Weights of a small transformer language model.
Size: width 160, 2 heads of 64, MLP 448 SwiGLU, 5.81M parameters.
Training: a variant of SOAP for these matrices, 84M tokens, 5148 steps.
Each number is 500 + 25 x the weight over the matrix's rms, rounded and kept within 0 to 999. Layers, rows and columns count from 0. Numbers have three digits each.

# gate: layer 8 MLP gate, 448x160, rms 0.185, rows 186-240, columns 80-159
# up: layer 8 MLP up, 448x160, rms 0.176, rows 186-239, columns 80-159
# down: layer 8 MLP down (transposed), 448x160, rms 0.173, rows 186-239, columns 80-159
gate186:497537506482526505485514534497475491497507502466482547549472472528498479524502476505483503471468514460496544505499516512525478523501484481419526525484526468504498512443476432523524477463509520508489523530514510455539501531475539523499486482
up186:552522531464492493551511505542477469534477487447534458462509536495470447527520446465501470478517521559557502482467518537521500483449494502463530477539559511504539497521521491537496540547519528545485511516483511481503525479510475513436481500
down186:447476487484496485535507499502484508481480542499492474450495501538485491529464496487495494455491463520478468479509524509526475501476507520500515523509493544488461530509512468499517554515473497498531542490511519525487496531476472485479474442
gate187:524513502507517510483511499522498487506502510495496458481542520478540460535484491507531497508519526486489476502503557523525535585479461477523504501523513491505454514545512492483509493473496520471505543531456476520519485471524522474514482496
up187:472510532499524457542485462505490489497445514562470504508513471473506505513492515512491527490509530551479517491513525470495502488483519523527516525512466502486457509486543522473475562504499490478457504486519474468470477493489487498531470502
down187:518472513461476500484514523465460512476473495476469451480491572499509515545516486492485483512498537503471500533499483505550456492496494471518494469489489520489465541492518491505521502511478489480487510468490510503472535512489517470502478490
gate188:511488500496501486501547568498457532488495489483527464518513490496544491521488507532500524485511488491502502452508510476481518456461475496463447496478475441513502537427504493477534469487502553505509468494493476495510502501514461496501517471
up188:498502472534503502501502497513447526500527547531515525531498527477469452471509460477470529519466508517489469491524533503519495481497474512453510525522503566522496502547490496474530487520486458467504532531468485502475484503448498549493500482
down188:461505478494494533496470546507462521475507502546501489512533514496466534489431527541514505470486481492518483480496500447411468490506514466467551488510491505502516508502478468483507474480460540470505471479526510507534552508509479530481515496
gate189:485512524541471481515486481471456454464506477504496486486440527511516469492484483501487519507457464457472519463493508553490479504502514508511490533517507491516488536525532486479459468497494478512463534522445487533487481494499491525540468519
up189:506506548472506469476525510489483469450445501498523482504500484548470496500474487501507518490496530501463485541466514528521499477518515473495495519507479500538498493500434497477490490478494466504473506493491503470431472502567553527494536498
down189:507511519468474526501535503508499494510500529518415484507509468531542505531483516517491488506545545457500543463538481479511473475511470522512499455478517544450508557508529511498491499486503509485533511508540518516480517471492475489535550506
gate190:522496499466475469510505529512501477452506535468500453506487541497495546518553508511516479476497517474490515537491517532516491501493469536495526474530511506482474493520527493471496511573505447497461530467500515523501481465503491535491475487
up190:566534488520505505535529506525499511510473517505501481519492510481479512480502472518508481496447550495505521540494458530508512506458501502511539533489458521507509554497502540471536469453475461507447474504531504536470518518539485516491516492
down190:476450481495574506501515495518484526484512490471482532529496521493483514484451519529510517518490504443470508517479493413472461463471452485529507493494490480513485477508459499502483515480469538485485486484482530492471510512507539474517509532
gate191:471456496514513487439481519519508505438483511507465491506454454470530504476505509461488503492495505522507524442501574524485500521447458497532484511507448463461506473475494508499492478506487510515493493491495530498519502514473466456488530501
up191:524471514533493471496520465487488506530536538502497493473510497547475535482496481464514515497502552528503535507448508487427534540515504499496466489514535481499457505470507470532464509514519496503510481511517515468487527509517526546486464516
down191:522502451484478468493466520520505469505548491531520494493492513497496509514482517512521486544513491450528464470519534532500477518535493489528467486472457495508491510524478529451497520494528500487490489487480471523501525491490570491498493504
gate192:439469478531508508498517541483509497546500538499451533554499513475522527490483484494515542503501481508488495419533474484548521464546495486493544473560499519505526465474500529434496481490479505465535512485507508513490474505520518554579503489
up192:421530484526503549456492493497510516454464537468473472504473549466579552499500546481513523493512474519476524524524527527415512474440518514520467480515546507495484477502519471510487519482488542550513450497481526528480569497509498465516548501
down192:458520527519497512464469476511477498465500541508483498469447497506512480513474527487516504507505490501505490539483488495482538487487530533502462459548471461513515466475542530525533533571509532559490526493532502438449490527520491453526550551
gate193:469485525470475518515460525464499506542506490490470476523533481535459511503526534513527514502490498471500508498506527472484459508517519502458508519471540494479456506489539501498494483489490461509518464506532518503491536472482471485530470527
up193:490520485502481487493480513513490556521488495568513517519445474512439519521491461465501489504507520541481528523502497546466498509495495477553508470542492482499511512496488514490485520467494463504495518490466498520521536512513436479496476514
down193:547466483553539487550496514484456487500523516494466495516534530496506513494479591527521489480494511452525523513505478480509471507496474474487429492509485477515494483515483510501465511488538479502474511542484499496474500482533529470496507495
gate194:509519490564539462483500511486519471500500484505527541490471466463501484524471490521543524440537473521489503466496468563456522529490499498466506475492513503544450460474537453496538514516551528493504507477531515501477521513508444507543488502
up194:476510467509531511463491502462487485539524516534480510507504505488532475499494525498483509434547475565445514492493480527503543470471480464482493493519492502519486514469478497546477513509511452500510563495508494520513538529507450506510497501
down194:490497498446443499512489512513521539481490521494494455503516495509515499506533524518495489541459539467533502515544511424498490464526499534508506488470498493443543491501528534470485523507488516518510479508488497549514480480497538505459510493
gate195:495512556504542467515478468504492523479502519494499469535509517499517465528483533509476511513491502514529526467500492507524495541514495501553473504506503545511511493467480549508482490495482506502452492519540508465507510506516490476463469532
up195:474472527516496509459542542529526465514481430444540524549499529512537527515491443471525501475540540488498499474506497509516533492515489533504532525508495502503505523484507472506529510528487464526511446482478509487463508529539495457531515465
down195:499474492460530518501478479541482512455493481504529498483527466498501519454480498501510483495510541513528470470497491484490470465515488519538532478476519472464482498452480457477459462494477470535507507493525510471503507486522479494538518472
gate196:499480527461484486507505514475506513482531494500512532505510528516498472474516494509500481491550502532510561496491517494516481499473540454471478533466493525450514471520511485501476524499491529516473554486489524512509473496507530529503536544
up196:516477499554530473500470469476486517482507516539482522479494488560500504468462462505542537547473521506499517518531440510478507479509506478516480527508485505505477461474447473505462506481511528470533470490492458529512520486535484498493503480
down196:553486515480502484517539490489502493525510514575461492468475499480514493503536491511526506480446535513488489487503501498484463493519468540526480484487520542482520498522497507446515523531512493458479517532544491535475451481474480491490482516
gate197:493482494500523482518452498479448521519493495508506502517506507499505506510495470501503497515517499483497493520506494539492463494500519508512517484491507494542521497504449475455489508535528482501484467484494522503489468522499490524481487501
up197:530512521508515481494515503552477502500501450523525525522503518527497498528519511475533472506503508517514499473493542473509503487526524475477448508469487492503490495548487488528509545466533479483508514506462488500511514532494491489495497488
down197:510494551466523502497479519494552482506490546504507499484486487494516460504505509483492495508494483486525533498521507489506455482516544548497441462516536524517548498523519470486505493509506542516457525491520497458502516514514495534486524525
gate198:505483496522471502537501477513488523488517501498478486523552501527499498470505529511493476506487461489512508497526522501475558497518486515504483486486505510482510455481502492549485497468501522516476485520520446448451497539488496463502491502
up198:498508508502461448479475513510430524469533502513483524506536493528460541557518510461472500525494491495464477508453495533488475462473504459508464514519472532517487488541523508488518512501497489516495481553492544497505501522511496510487503540
down198:522506513509514514525470522473519476491534486513463489513462541475499507486504526521546460512520455472488490469499473504488529465522478538528537557495513487514466445516528500489482529495490475464481538512503519492486458509562519495546498523
gate199:480527459493497468486503461513512482489513532489514483508534498499496522546508505517550500478499470510505496537479486496496514517495532510488446533493501524473470506512494533479470533530506494516519527495509497448475503448561507486515482432
up199:460516457526545497463502453528466520497518554562497469455522491524547494532494522553545507532488475452517530513500480448512557514481483474508551504496521464511469500478461493500486511523477473511475476537503515455471482473505533534534488489
down199:467476464511494469518475485506501481454491560494515547507552482530499505495555503479540465490496492512493538488466506494490486502452532486541512530523464544500477540520464501470498522461506515493500513522487511512511511494499533461513456477
gate200:490475546477469451457510521494513461458468495487516478539458473509450516497520470477516504521466476464450472517528497491526512528504493493476512454510490515511512489463515479457519440493512509504488501492526515516503503473511506479497478514
up200:495538478490473546533488499462503504525474505513455484519475490535485540511499550510492503528498522515482445488509511481531495482538505536510518503547492510495513536507503506548504495490478507535499489528477486445503476477516531469477468476
down200:478521528484495538522533518489489546514524496510483499561495495484488466445523529530479489509507513528475562511519503444469529509470505510513511483520484532494526517485468524490486474515490483505462499503483492493492496467444504473497466512
gate201:503512525526509487531495474519494511488491503504499507546479503494532552479506474517462533474499505536468498500542493484521567454510496487509506521515489509435507465482495522511478541521463504537471497511472488486488483483516525528516505523
up201:496494450475484484464465472508473531490498511472534481472502497470453458490489482486481536533498489522537484489510482572509487499515486484513530486463535505478531519508492504494476496545526513524506519519537505499513517476454545523509511512
down201:478496531533522527510541497523527506495455535552510508532570519500544504520499519515531507532537508514527538534482468530469528524499552522505484463494521456515519493478514443536512524520504484506546472547503440492503468546501497485533517552
gate202:513477529492492495523493487501456496449488484511471528498439467527550479496510491496476519496515513513510505484519490477534479501487502509496459495482508505499500499499470539545520505490496487507496518502493509522514519474521499495506520509
up202:514525476467518523517562503500508508506427497483516494529514558517496552495494548521564524483490497545500495497548501529482555499530485538473477518548507473463452558520502508535491492476534518513504488502471509537497489512486497476510483473
down202:498499471504520538492535474515503462490491501524494457528516488491507497523491527492519441484479501517495507503487490489526493490549494515524498532475509489550538458546508445550481446529525485515535500448504531499477486492483478475499477485
gate203:475486495529493500483502506515476530548491532487453515455495519470500487468491513476525484522503504458511531525492496526501512499455435509512455494540488472520426536502495460456484500514514478503482523511471552515487493522509513504520519488
up203:501519513535502506516502491519512474472517527512517527519527501552494508489522472488520544501475488502502458467553495469557509523514519452548541464457507531481540505488480509521496539515477495462535529513502476515495472523448538540511525501
down203:501459495510498465481490486459490528478492475507501491477439510471465553498512485510515502500492481512488500460516537540461481512508453480503519513531496509501453456494498456482478504481447468513510527564550518492532464530533541522460508497
gate204:514522488512507497487513555511516483540526527510489481480505504506503471493478510482501522446518546485527469455546525526471502528443481510533535530491503496518533489512538528450517490518548509503506554505497479511452520454522462563497537489
up204:496499489539511475535484492464458499509520528465503526506502502533541495529454453506474526526516555478493478491494503465536495523485485482494469506518523512491513493476494491479493478469492431533481531496530496561475500477480530509507501497
down204:517500483482530551492483513537505482521515526512543469493515504484467512471471508517510515535483488478514488517496473521496559428518507499521456499501489483520502522478485523498525508536476529466523524530451520501470483510523507509539499514
gate205:536508468452533513482505495493510541535541454493508483522473516518523484484518486513482467485486537477498504467482513502486516519446540494519498508506509510454465492508419527454509498516497478501497534493548505544541497482484464466470460531
up205:468536511484441515494524508496478478545544534545492494510554534485490503437479532504503457546515502489480511451529519556495530499505504505462496484545494478483509460530486518509474509542532468489549485530476496506535500486469561525523536495
down205:469531520529527490490479446532515491505503478544472477477477525543515485481491506516465501460485516496498470529460499480495531518523517494486483497500496536482517514513476548513444502526475534495541471488505474475490475521481473444503436521
gate206:543520496477489532507508483461496513478521497553503489492509494513538550507527491551523523529502518483493500489493559522472492517506529529499425505473499492470558506459505511557478483566521498512528495453492497468509489508490503521533541502
up206:515507492526466514447472475516511516475530473508471464495521480478517459510478543504503492549512498510509498471474573477519497519476532494505470505514489527506473485502512513493518514529528477508498514521460543485481511478505491530467495495
down206:477516539524545499454468507492501476454490534506513493488476488484515523489520474532522494496513549494502515490533506522546492519499528471467511557460503520505488514468488525589501469514456483457471490469525531474484499500515495507541505487
gate207:526494466485489478488511510541484480520452488517501496501547515512508480486495521481456462503496533516529495513523498532524482481499509519480464506519479479500463497542507533518524546513450527517494475513450467474540487516526443533504461461
up207:498522464464458490542516486555482518510501509535507499476495489522536462459513509508529486510467492543503498512431460470539504569484532474486507453481454538514534543519520495498486521504520498511479442491470497520532463490503488478479474504
down207:509503446537542508497537522521523530494502496443523449480499556523504513526506461478447507511490534490495535476514522569524479549510451515482462498502487511496452501480522476488447496515506523492496504465508513474487496482470515499546488438
gate208:512483466478520507515478492478479464514523473511519501473499474535548453496509542492475502496489544534510508501484487501506499535501497465538483533499497469449547494499519517497478513519437499540493504511502462508485511508501505568464510506
up208:467507500528537484498506508517494465483509496502496532476476477517489529473490473520530504491488490491519496456459513465511541485517460523549473494518509501477494436476483502498500483501525464457470527539454496512505521463444489475513492468
down208:510536535525518505508540504489474439512522532492473540459539500486508509488488504532449470495475490509510492463538517438573470493496511504516487506489502471478511479465467482498523484476431515519556540461496481509493513532516507510468475483
gate209:469493485529495441425485551444540475493565534473488471508487506508470508523574510521482485523494468498540464460498528483508455541475570485504513460513495513505533495497503481496518510524561489471454505513519540494495503536532500505498465497
up209:508504538513565555531485495515466528530479487476477489486466498472510458526484495467478514552515524464465473485489501461507510460478456566503478491502487530509503456564521520499495429492497487513520475534476439503530563488490451509485532494
down209:567529519515511529484436535544500467500559502484502507530489504506554533476466541529465492521545493526508478489526494425520508508516522534498488526520499511487513569499504499488461524486493539499511478492504517508478524492518491479511469523
gate210:542462543505495502439515502495460509457523504519467509530501471501476510505509531463488523539494542477472478501491534528455487472530462490490472506509509476502486496527481522487444478522466453492515439495542498530513536538549497515504518530
up210:488505488501495502524517468497476564470507464492553528464484525537521507489466543525453522515512507499510481511499460521497521518508447491508498533537510551488494488479500523494476500514478493494493492475538463517524506498512518545507531464
down210:485531491453528490482515501495501541496446498520516470522501507496505504545520470504473506499461497528447476500558507528504490534528489469539516464534486514447409467496500445488503525483530506524479479513524506490538489522497478444494481468
gate211:515503487497532515510465517486495482555464490513518479522502493540523474523519559516564514509507556513528524510475495488492510532469566479472516524455509516508520505522485503502527543493503490464450504471505513484489500554545459525500463517
up211:489521516475461536526508528501486500506501519473508501476511451519503499558523510463505465497498482506470465499534480507495499499522529501502508530521479519525475493558542514454498528496482528498560504500461525508456472520485525528491476528
down211:517462496511482465458513526525479467506467504473475492540450503507511504525555492475504507432486533465518539505501505509499520514479507499527536488504484494508516490490510524554516526485489517437457516515488493525491478521481496491510471496
gate212:488473503508477484509471522496488493534482512542550480500495469523456463520501498496481514516481502502472538545495481492521508469476535478486550520494520483492538458502483524479517461530489487496524505479518470521508535551543497490513508510
up212:480490536506492477495563466483502516434496510525511522506471468489484514520492509524541467472478517519492489486512506538481464486462472461499499476492514517531491481525501484503478495502486526483499510518538483518516497519489512509469509563
down212:512497487502538526534533529467492514501499474518555495484513509497489494513473505482479507522504512512475478511539545533479458462503493513507489508488497499495460499483502500556500491460491486480530508494485449477491506551514480501522517499
gate213:490534536503511444501518476492505493482461502505496515532520456505505494478492457470506485462495517482498476531501511514480535536525466525491504518508490484506491512486514503481509491522519487513511493522495491476487457520496495516525501499
up213:527510496503492509505514508520514505469482515464513482488465513533531516493515534495519536458544517492496478504465509477486526515488478492503496521470432523504487501490497453445530462471484507501505494515499486526471537473464483469501504467
down213:466491501506521512534540535492554492482500519523453517496506496514511503468515477511489470482484523530476478500521490511497504491499514516520490490471522479469498534492461508490516525490556503517512507525483540475503500507515485525470506466
gate214:536529495505470482490459492518491490474484480501505477512468475495479527520500510516500496511475487490480474470505511519482522560516473479553521444524498523531488489515490502471505521485463491487526503489525514498500500516512475523458483514
up214:462546488514491489468466525484446472528441474501536535548484537492498494489507516483521489480463478509504504487506474483485516497500489513469509547504505509532517466467514472506541503496498470497506530538484493518481506531489478492542509519
down214:515520497504544514489491491496487490506482505476472507507465529522494456511544526506521518499501525471478496481455502536489399495486493476493499500461530502529525458521495511500475526493483467483485519476485499475476514511543492552501519534
gate215:533487541493513450527478526506490480485488529459489521523456485532561474477478473466498467551498505486536502446437515512533530562490451468476533484508441527532437493496487507504496499506529479475492524498505529473444488498493455518507502516
up215:508490508491539545527488557513456475513473510464461536503487580502513516494472523482477530491494516483441546538511522471461498531474477517489543495456480516516528482456522507504496528527513456505499551497487499523516485553504530528501502502
down215:454472454453499466482457450458495490497512440492511488499491521473478512486554522489502520529502498499450462483504533556501495483535542422519525480498537492517480516476483456489502475520533526505496449490499515516495498467504518512517507548
gate216:467509484508498478505475493494502490505520479508469505497518493506480472476472462508501489496500506496485476502496508493487496493550515468477509512458524532510503481498512538506553513502476505496482513462494486501471504482524550522541485521
up216:523478524517515497536512456502505505479524486500503452502517496491510516456471447480479492495557503494521461520479496468488556510494496511531497508473492509485479517519471505492516493507501475523495498497548508490485498499496519498481486466
down216:533532516476501498500520497453477497490518529499514492464533505448526537473480500546498484481528543523505517466489472534510522484470487510494507528534475518490489471493481510473465471514502520503469489472504449490509496483535526533508517514
gate217:518466501488467499483516491497541492459517492482497461520494490535522446498543483500510488466506542494446495471495486534495536525497536528500511483535540509485525466496469548470514490501507514461487504574526483467549519461494463504557522484
up217:511533491521493491505448465474509497516509497496491541497478502480491490435497434514512513468468525499532464514520489508499515485488480525503460505501522459496506525473510513505499531509460474497478512488503501468490469518487540524499506509
down217:475498515431533454518481483523538534509475552482535477492472470462519502483506482557482517512470498525507470526451532534472491532507556464542491496508490533500476538536503531473521526527526508466463507526478513504469496487502548498495476530
gate218:472467465500518477505523487510521512502506531487447526513459503501486485469523472529494469505574492476490514539520501496514502490470517479469495482504486511509475521470476486506473486480515537473477508508544502495499476537533525555486517501
up218:471454515487520487482488509519503523493504537527529522499505524532504533507480464493493514475507496489470531509566523478476490471515461486516527497521513456513505466509514530488476542507505514561486477511515532512514488508507495481481465505
down218:520507479504452549526450466491493492461513497536510479501531505472461493464493495471504494489485467501526536482482494534502563437482483483464480515512479485468481495513516568507497528488479488460512507467545458493501529536503499438487450487
gate219:458558512515481535493517529491510445520527487524489546499497500497478498518492489470510513526465506525490515495501555501509531497514519513532503496527534513486532466445509510478512505534476467517555521456508507470510517503540524457486458485
up219:521515508498495498509544503468499482465501511544466459499478452498521505525471465496525510462480532462478447528471487510489506525521524574468505502491483507537522438499525471478528478496513523426480453495524517504523465482516491511488514468
down219:531478527524493489506498494451465486526493474480483478496480505450476513505512506470505512534500507495503510517488513559524499504502485521472513523506500522456500500460471502501507488484473505473506530506508465493469465511524512506482476475
gate220:500474511448496489554551519502479497471512474446531486501499471547521523517508506477498449467506515554534580509537522548504523501526497514464451496494461524535487485526492492501501534541496491518516491487487561489508465503518498538521502435
up220:464475499511521487512498520508485538499499494497461517495491477537493507544520487508493463488507489467532541471486481467508466521471497552532485499490560499483482469498481513502498521548518510473513467504515510488505511494581486484511498446
down220:474490516448512483476536508447470500479474492470490456496508484489464512539507518461523504534534521532479543509519504534488537476477464501509476503484474505509519476533474444489469469512505464497508491496493533470534494514543512539540486526
gate221:473494519509526466494458471478485502521450464483490518480449485473472518449518504485523474474484525515491492448534487487523563492484474468471516504491492493517459523493510485479553497466501482506492483475512505461512469540519518528473486499
up221:510472458504468498527478517447487473495499526479490484499528539553539507505467459515508493534530506506546491500513444507518470547503495517534519532538507504514484517497500475536542504506473501497496428512457507496501479508522508535508500506
down221:495494536470514526503507484508501500533501483511511480467492504463445553509560489528486511517464551497547496521509514456485551520498527533507464456465534505494455515482509456494523527492518554481498522514520514499439522526472494532500494515
gate222:491508506489492476499453493438499487520516528493500544551499512499496491515476500496535477523443529548503499516526514530478493481508458451493511456510503482483485509519502517505533437494478508493481524490518481526487572488476515509479501485
up222:465497479492486503499484473503502469494484462460488531475519514513457511488525508481506516507447487500496494492495501526471521479528445536480521461559483486502501561475497493539504518541503476517454513497469501482483501483517504508548451509
down222:471501492458465513494541509463435517473487537522496477504469470460476504467502524472477518480505493489441478504521490490516555523458491532528466508496488446490489499546522511524498514470489520468541522472488463518525528497478417535553513519
gate223:487457501490487449528457508481531515501477454513474470494493500532486496532524477506565550491512548450510508459505497509515483511442523502518434570484524462506462520514480535505468508524492465511491484491517519483475522483544484506463456506
up223:496502515502452501460495511490529440500479510507525497519514504464513500478563500485516496453526506521496521487534504471467484491494491518454524518515452526475529489510548485487515503499487510483503533581565458467521489508551506488505517507
down223:554503468519516481498462543502450509501469493512507529503509527477495494495486533483445507513489500506511457492517517514533501500501507491513486538528482496445509503527524510541534550483509496511478490523494505472477511477505500504493472479
gate224:510515527522554492528533496487483438498490527503488551509506514514478542521488495515530469537498551531515484504524496510541448507474476441504512508548497524525527489465503541488502482493519500543454482496472505490494489480510478515480521501
up224:492529531526522505476492483493509512486516526514493511463538498472503483472509492472498525497516507461512483520490506516490515481506535482474473484458521512489464508527486524497486540512507514469461541479462479482494483511491492495515465486
down224:511529499531481495513482510482510464548494568451504533493499510460487543511511476501515502562470522540500499513498507489502467507468490469493525468500517470484498534502514463500521497482521512504525455475533518462498493526524483530510496498
gate225:525490507550498484483528492511557517478524505444515479471479477485501507511495465489501571434513499492518459516492518533448482494513542547475526522520515497446502500523510490524493495490486492465475485496504526532543493508495503503488507538
up225:475489495518530491513490477504514503491460530518470506507486486515513509519453493463498548486532501486471504458487493478491531481517519490490521520458487514483498510496458538492486492509526508484553480486520512523476493489524483453494512481
down225:530483476490490512531512475540506507522498512504471517471503527518491491558529531497481452491468490501517513537455484516526477508509481503481503498516528520482500522508485531491512486461503514501459499503536504473493516463467509499541498490
gate226:493553512437474485501540511514469491503487514504489476507488544486523495495516454491464489491468541447521487514476491505490540492519547490492507487529487505485494488477532494468517519498506513482567550498485459461524481520522479467497520514
up226:490510461437449454472539554465495460521490509526492487549535487496479487514492492502491527513498537501476501484472522495517525471484587455477536538489495463442530523494483528502527485529498461538527488558456520484453520462463502454505524455
down226:485481543508540540521476503505499517510477504490474499473475482489477487538476508540514501554510469490514470487509505537474576487494481472493487520464492480488514524459464558495493469519455534497546552482527448472481471545509532476504504492
gate227:437551489542507537529502483516458448500469509504496474470493522493525551495534505507508496462464532507531520489529502518491494548451505511467526476479499491499475490517496511475521521551512484466519490517498518489498512501514490503486468525
up227:508477471494495488491473518499499500486469530490552527495489479521454477502504455482482518482476527513478477539574519438535501566506473498496489544507468536468498499511529466462540538510439464498457495527571510499537520442542502525524544500
down227:521540519489523460485522483467455494499496503462456436487480512533543580526489518494518512496516505547511501459510502537491461484502469489504523532485506466479487473517509460498534494460505532497466480471462522512492520501526499504451564495
gate228:519508515487489501471476474462486489521517520499483502500474512488470506561511510527441487503515475579512489510540512512505501502477509520503536527514479523505510499490555499502524475512464533507505530470489530482487525499543490523482453467
up228:526499485510453511487498475480548494464494502506519483535505497502534528489542490461514524464497483448532524468506490479485496475554517497509520481512491509492510490466527502515518519468504488499467535489485439516473529521436486482491522500
down228:497493453497530543506492510510506540444519502493519498486480481443504498497521535502500443451489467494497491512494504457491517545492456483495490484474468514498492485473473500523509508494500489468509475468503443478534469485507510462517489525
gate229:519515520505496479508501535510487530542512537486493467510511467507478520470511509478531476523533469529492541562522500504508536508454519479486507492461494470463487489489505477501456449464490501457502529468456526512520489505494519521514503584
up229:548510517542452515472500488477486509496470467505550504524450538463486521536477544479469445477495537541507526509517482508534523500527512487514539457521553491503478561516513496506539481493528497502528523494516535529478512537528485522478471489
down229:507543517519485489541502492496504477492452490498523507509497504499484436513490476529502508470508441470506510535458556471524486470549515472495520502517520500539536472516475522505496487531511509536527480487498459549497534490511527531478496496
gate230:464513503470510502484497502528528465494544483510524511532460541505483490492527550508523507491485470538489498434553462514517525535491453506491534535486485484493559525496468509536442488508497542483476496501488530498479529463509525501477498465
up230:492486533469484512492515449513484531485489521501520513541467460508513490466498508506468474529462486482554503477461492472519465473495535527480514527544473469513506484505519486526471532469482520493487548516469503537511548541494502483496506479
down230:499482538539563509531490505474461478489546502461511505518459498499504497526526525522513457484505492452488488502492517462505489486425470512511450533482472484494523498545557473502484493431507491458500505488498480459498515456498510504501492515
gate231:500523481480492470481505510515459521506473467497496470537498522507455491471502439447508532511476516524539492482502515502495553426545526506463477486499509490519506510490466536512537505448487537496475510461500557521465494495501455492489509476
up231:482509501489499501471529455490500459517527479540512499534495502516487499517482486508490437496494506527545502537461491518506531492493520485502508514514511519459527456470502507522511506515489501521508448477492461486505536529481490514497458527
down231:491464524518513508537508508480483507456485439494500488494506530484464514473514494447500523523476503483516507463524481485529499482488487551495515538481514496506487493516520519494466545493475515492496496519507525543478470472467463482504464498
gate232:496484505519490489508488513429480483498513540507486527465506515539547513518504475488462499457471520482509492513499538479482482493465516533541485504511483493500501457480493488525489518501491555506524511508475491510455500533499499504462529476
up232:505536552494494507543542503477476476510448489530495551524518522472512445512502460488478523499496512488494511531475474519485510495466463483511525508510499499507490498504486497469474488518492487494504463490523454498495538527501485516512474489
down232:502517468509501515510500461490489474512497492509526451506509458480477538424488507588504526506482476470472498509538472483503472461507487508533531528485506467517492560496481459503509535523484480527486507523488499488521506445497475457539506460
gate233:508489497523486519515447495509525506480534509514481495543491495502504506486526478495457500486482503521564493515523422502501526494553488491466504541475535469494475508492494497554526541489459505441543535461498501483434493491526471506527493484
up233:518501525506504473512507535510480492479517515540486475538474446502530519469494522529498500501511540468520497439485485481462514501469532484498494526501512475469491534484512519467507558527451485512547539481502487482495484498536478509502526510
down233:511488497460524505505518488526507491513550464498527501485523492544514488492469464500500565557498527471524535515516455524488484482480481453528537505459478483505514512517502477524529521509444515521492556539480517523543449499491457454504510482
gate234:551471447457540499491496507529499492517506540543498517525445540492535500473554486504510523491493509488458527482494438544508488478481463479478500478482515494502530497523523512478536517504491511505543521482520497494482463496480508501503490510
up234:498492547462530539522479468502465550479496503491473511480518503509502515498504505490497459517557474523437528495519509496495472523536503461453499510525502531532498534507435562491490476502500527476467463484485470485488513528531512478530503517
down234:543460506527545469471444508514526511481511520484505484476533507538537537509468506481514532461486544529499511483454521537445538481516525480485501493457471539539522491502494477499491492490478515500465478524477524530524534436481459523456507533
gate235:560506464506533501561507559532484493464485454521529502525523508512518482493487509499504549469492469527456507508469501495517505523469507497503453530520495514536509509463475479481521518490519490527507524501497499535527494517464515492534470505
up235:493510482486477532469503493477490528522468510494488504545478514499446511513528517500514513529486499450498476499555485514480503471483508495514546484496483500509476486498526518501528496488462505450510473532529488440434506521513507532532518532
down235:515529568493492473501447511468514501506526519489512492502439538501517499516470491497514533488518492483523492464509462501540434528517499529478505494461535486521462491499490517481479532469474460496523501521533487504505501517521485467476532462
gate236:507492509545511508479523474481505501510535498498516456515521505484526500486481441528468513498449509527467471461508468493527515453502504526478483509494507465523492462502512473480481502501509517523485489531493489495530509478525484532483477525
up236:517509549508485503471465503461521521511520443513486535522483554511504524480494509526465473481511481502497467463529513477477455506520494496551522469494527517479514475492523485499496496508496541541457495514464476472481507521540512536488490494
down236:483507527498512483514495509505535492494440490450543466512481560527472475500504465477521532490531521503462545527486521530498512456507491489501483473493511504508467483517444509497480496500520525512497502510510516512470494509488494464498497518
gate237:472515504498506464506531485497505472512477528483513450479464495519452462525512499489489527476508498500493512446538470506511492492486529515474515494510520512475527536460529513511506459507542475472445481516469471493563428478525498468527498518
up237:494513510476527532492509449501500482511493492527537483511515492497461501529527526508519508485488513511493536471492517468487477520530504465491459462543476518458504479490512487477485533476502486476455459496465487446470529471516471499470515524
down237:493501540539480491467501524477514488541481503489492456459462530499505491494505477524537537450492490462455474510511500494542525488481518467497479508494472471488524484513499499559503495503483475523487513493509485588467461480508505487526507528
gate238:477504550503443493492469510537511491458487502512516453519486488565529492508508474522505478491510515458480434497494488513500495526514513522498502511509504518502506465510500445486526479531505480456537484494455480519516486509482479484462477480
up238:496549485511513505491512490489478486509536511524504467537534532553490517487514504542515465505527537503490529495490501497515498475533505530467508477494513468451487460486535478536520462492494496486510479503496482517477527529512494483515455487
down238:536497484549497442523519460460506508510512472495514483476523539470535465518434466471502505518510456514499519501495514545527495498513488498484467430496478475494521485503467511520515498519490482483489558477540467521503475511501504514521483470
gate239:505489502526477535517462493507485518533511496493508485527491563500483485508501532508534504487502471552459491481524498486497451500477446495520523475503439453518486556495517521489481477508503494454496443463485498531492552511507496488468450485
up239:459517506533460500521498528514485521491481501514483514467462520486522462502520509490490504527499503484480468472466484488463509511485484477476492541514483444485511571461480521461503488484507478487474514522509469442479522502495492471519528481
down239:482522478489462531483493521480499497512518512523523477506528521471473493529490538509487506468525477493490484491504521452523531486469496496466519462469525466521498485504514481495493495513514524508483479470509492576525511481522514555517459512
gate240:499485511478471518472500501490544498530503519532515449492495483518539490528552518493501459477498519530488504457505530520505502498498451488496500484513489483487507481433536492477516507453542513541497485502501502484465501462525520547495472460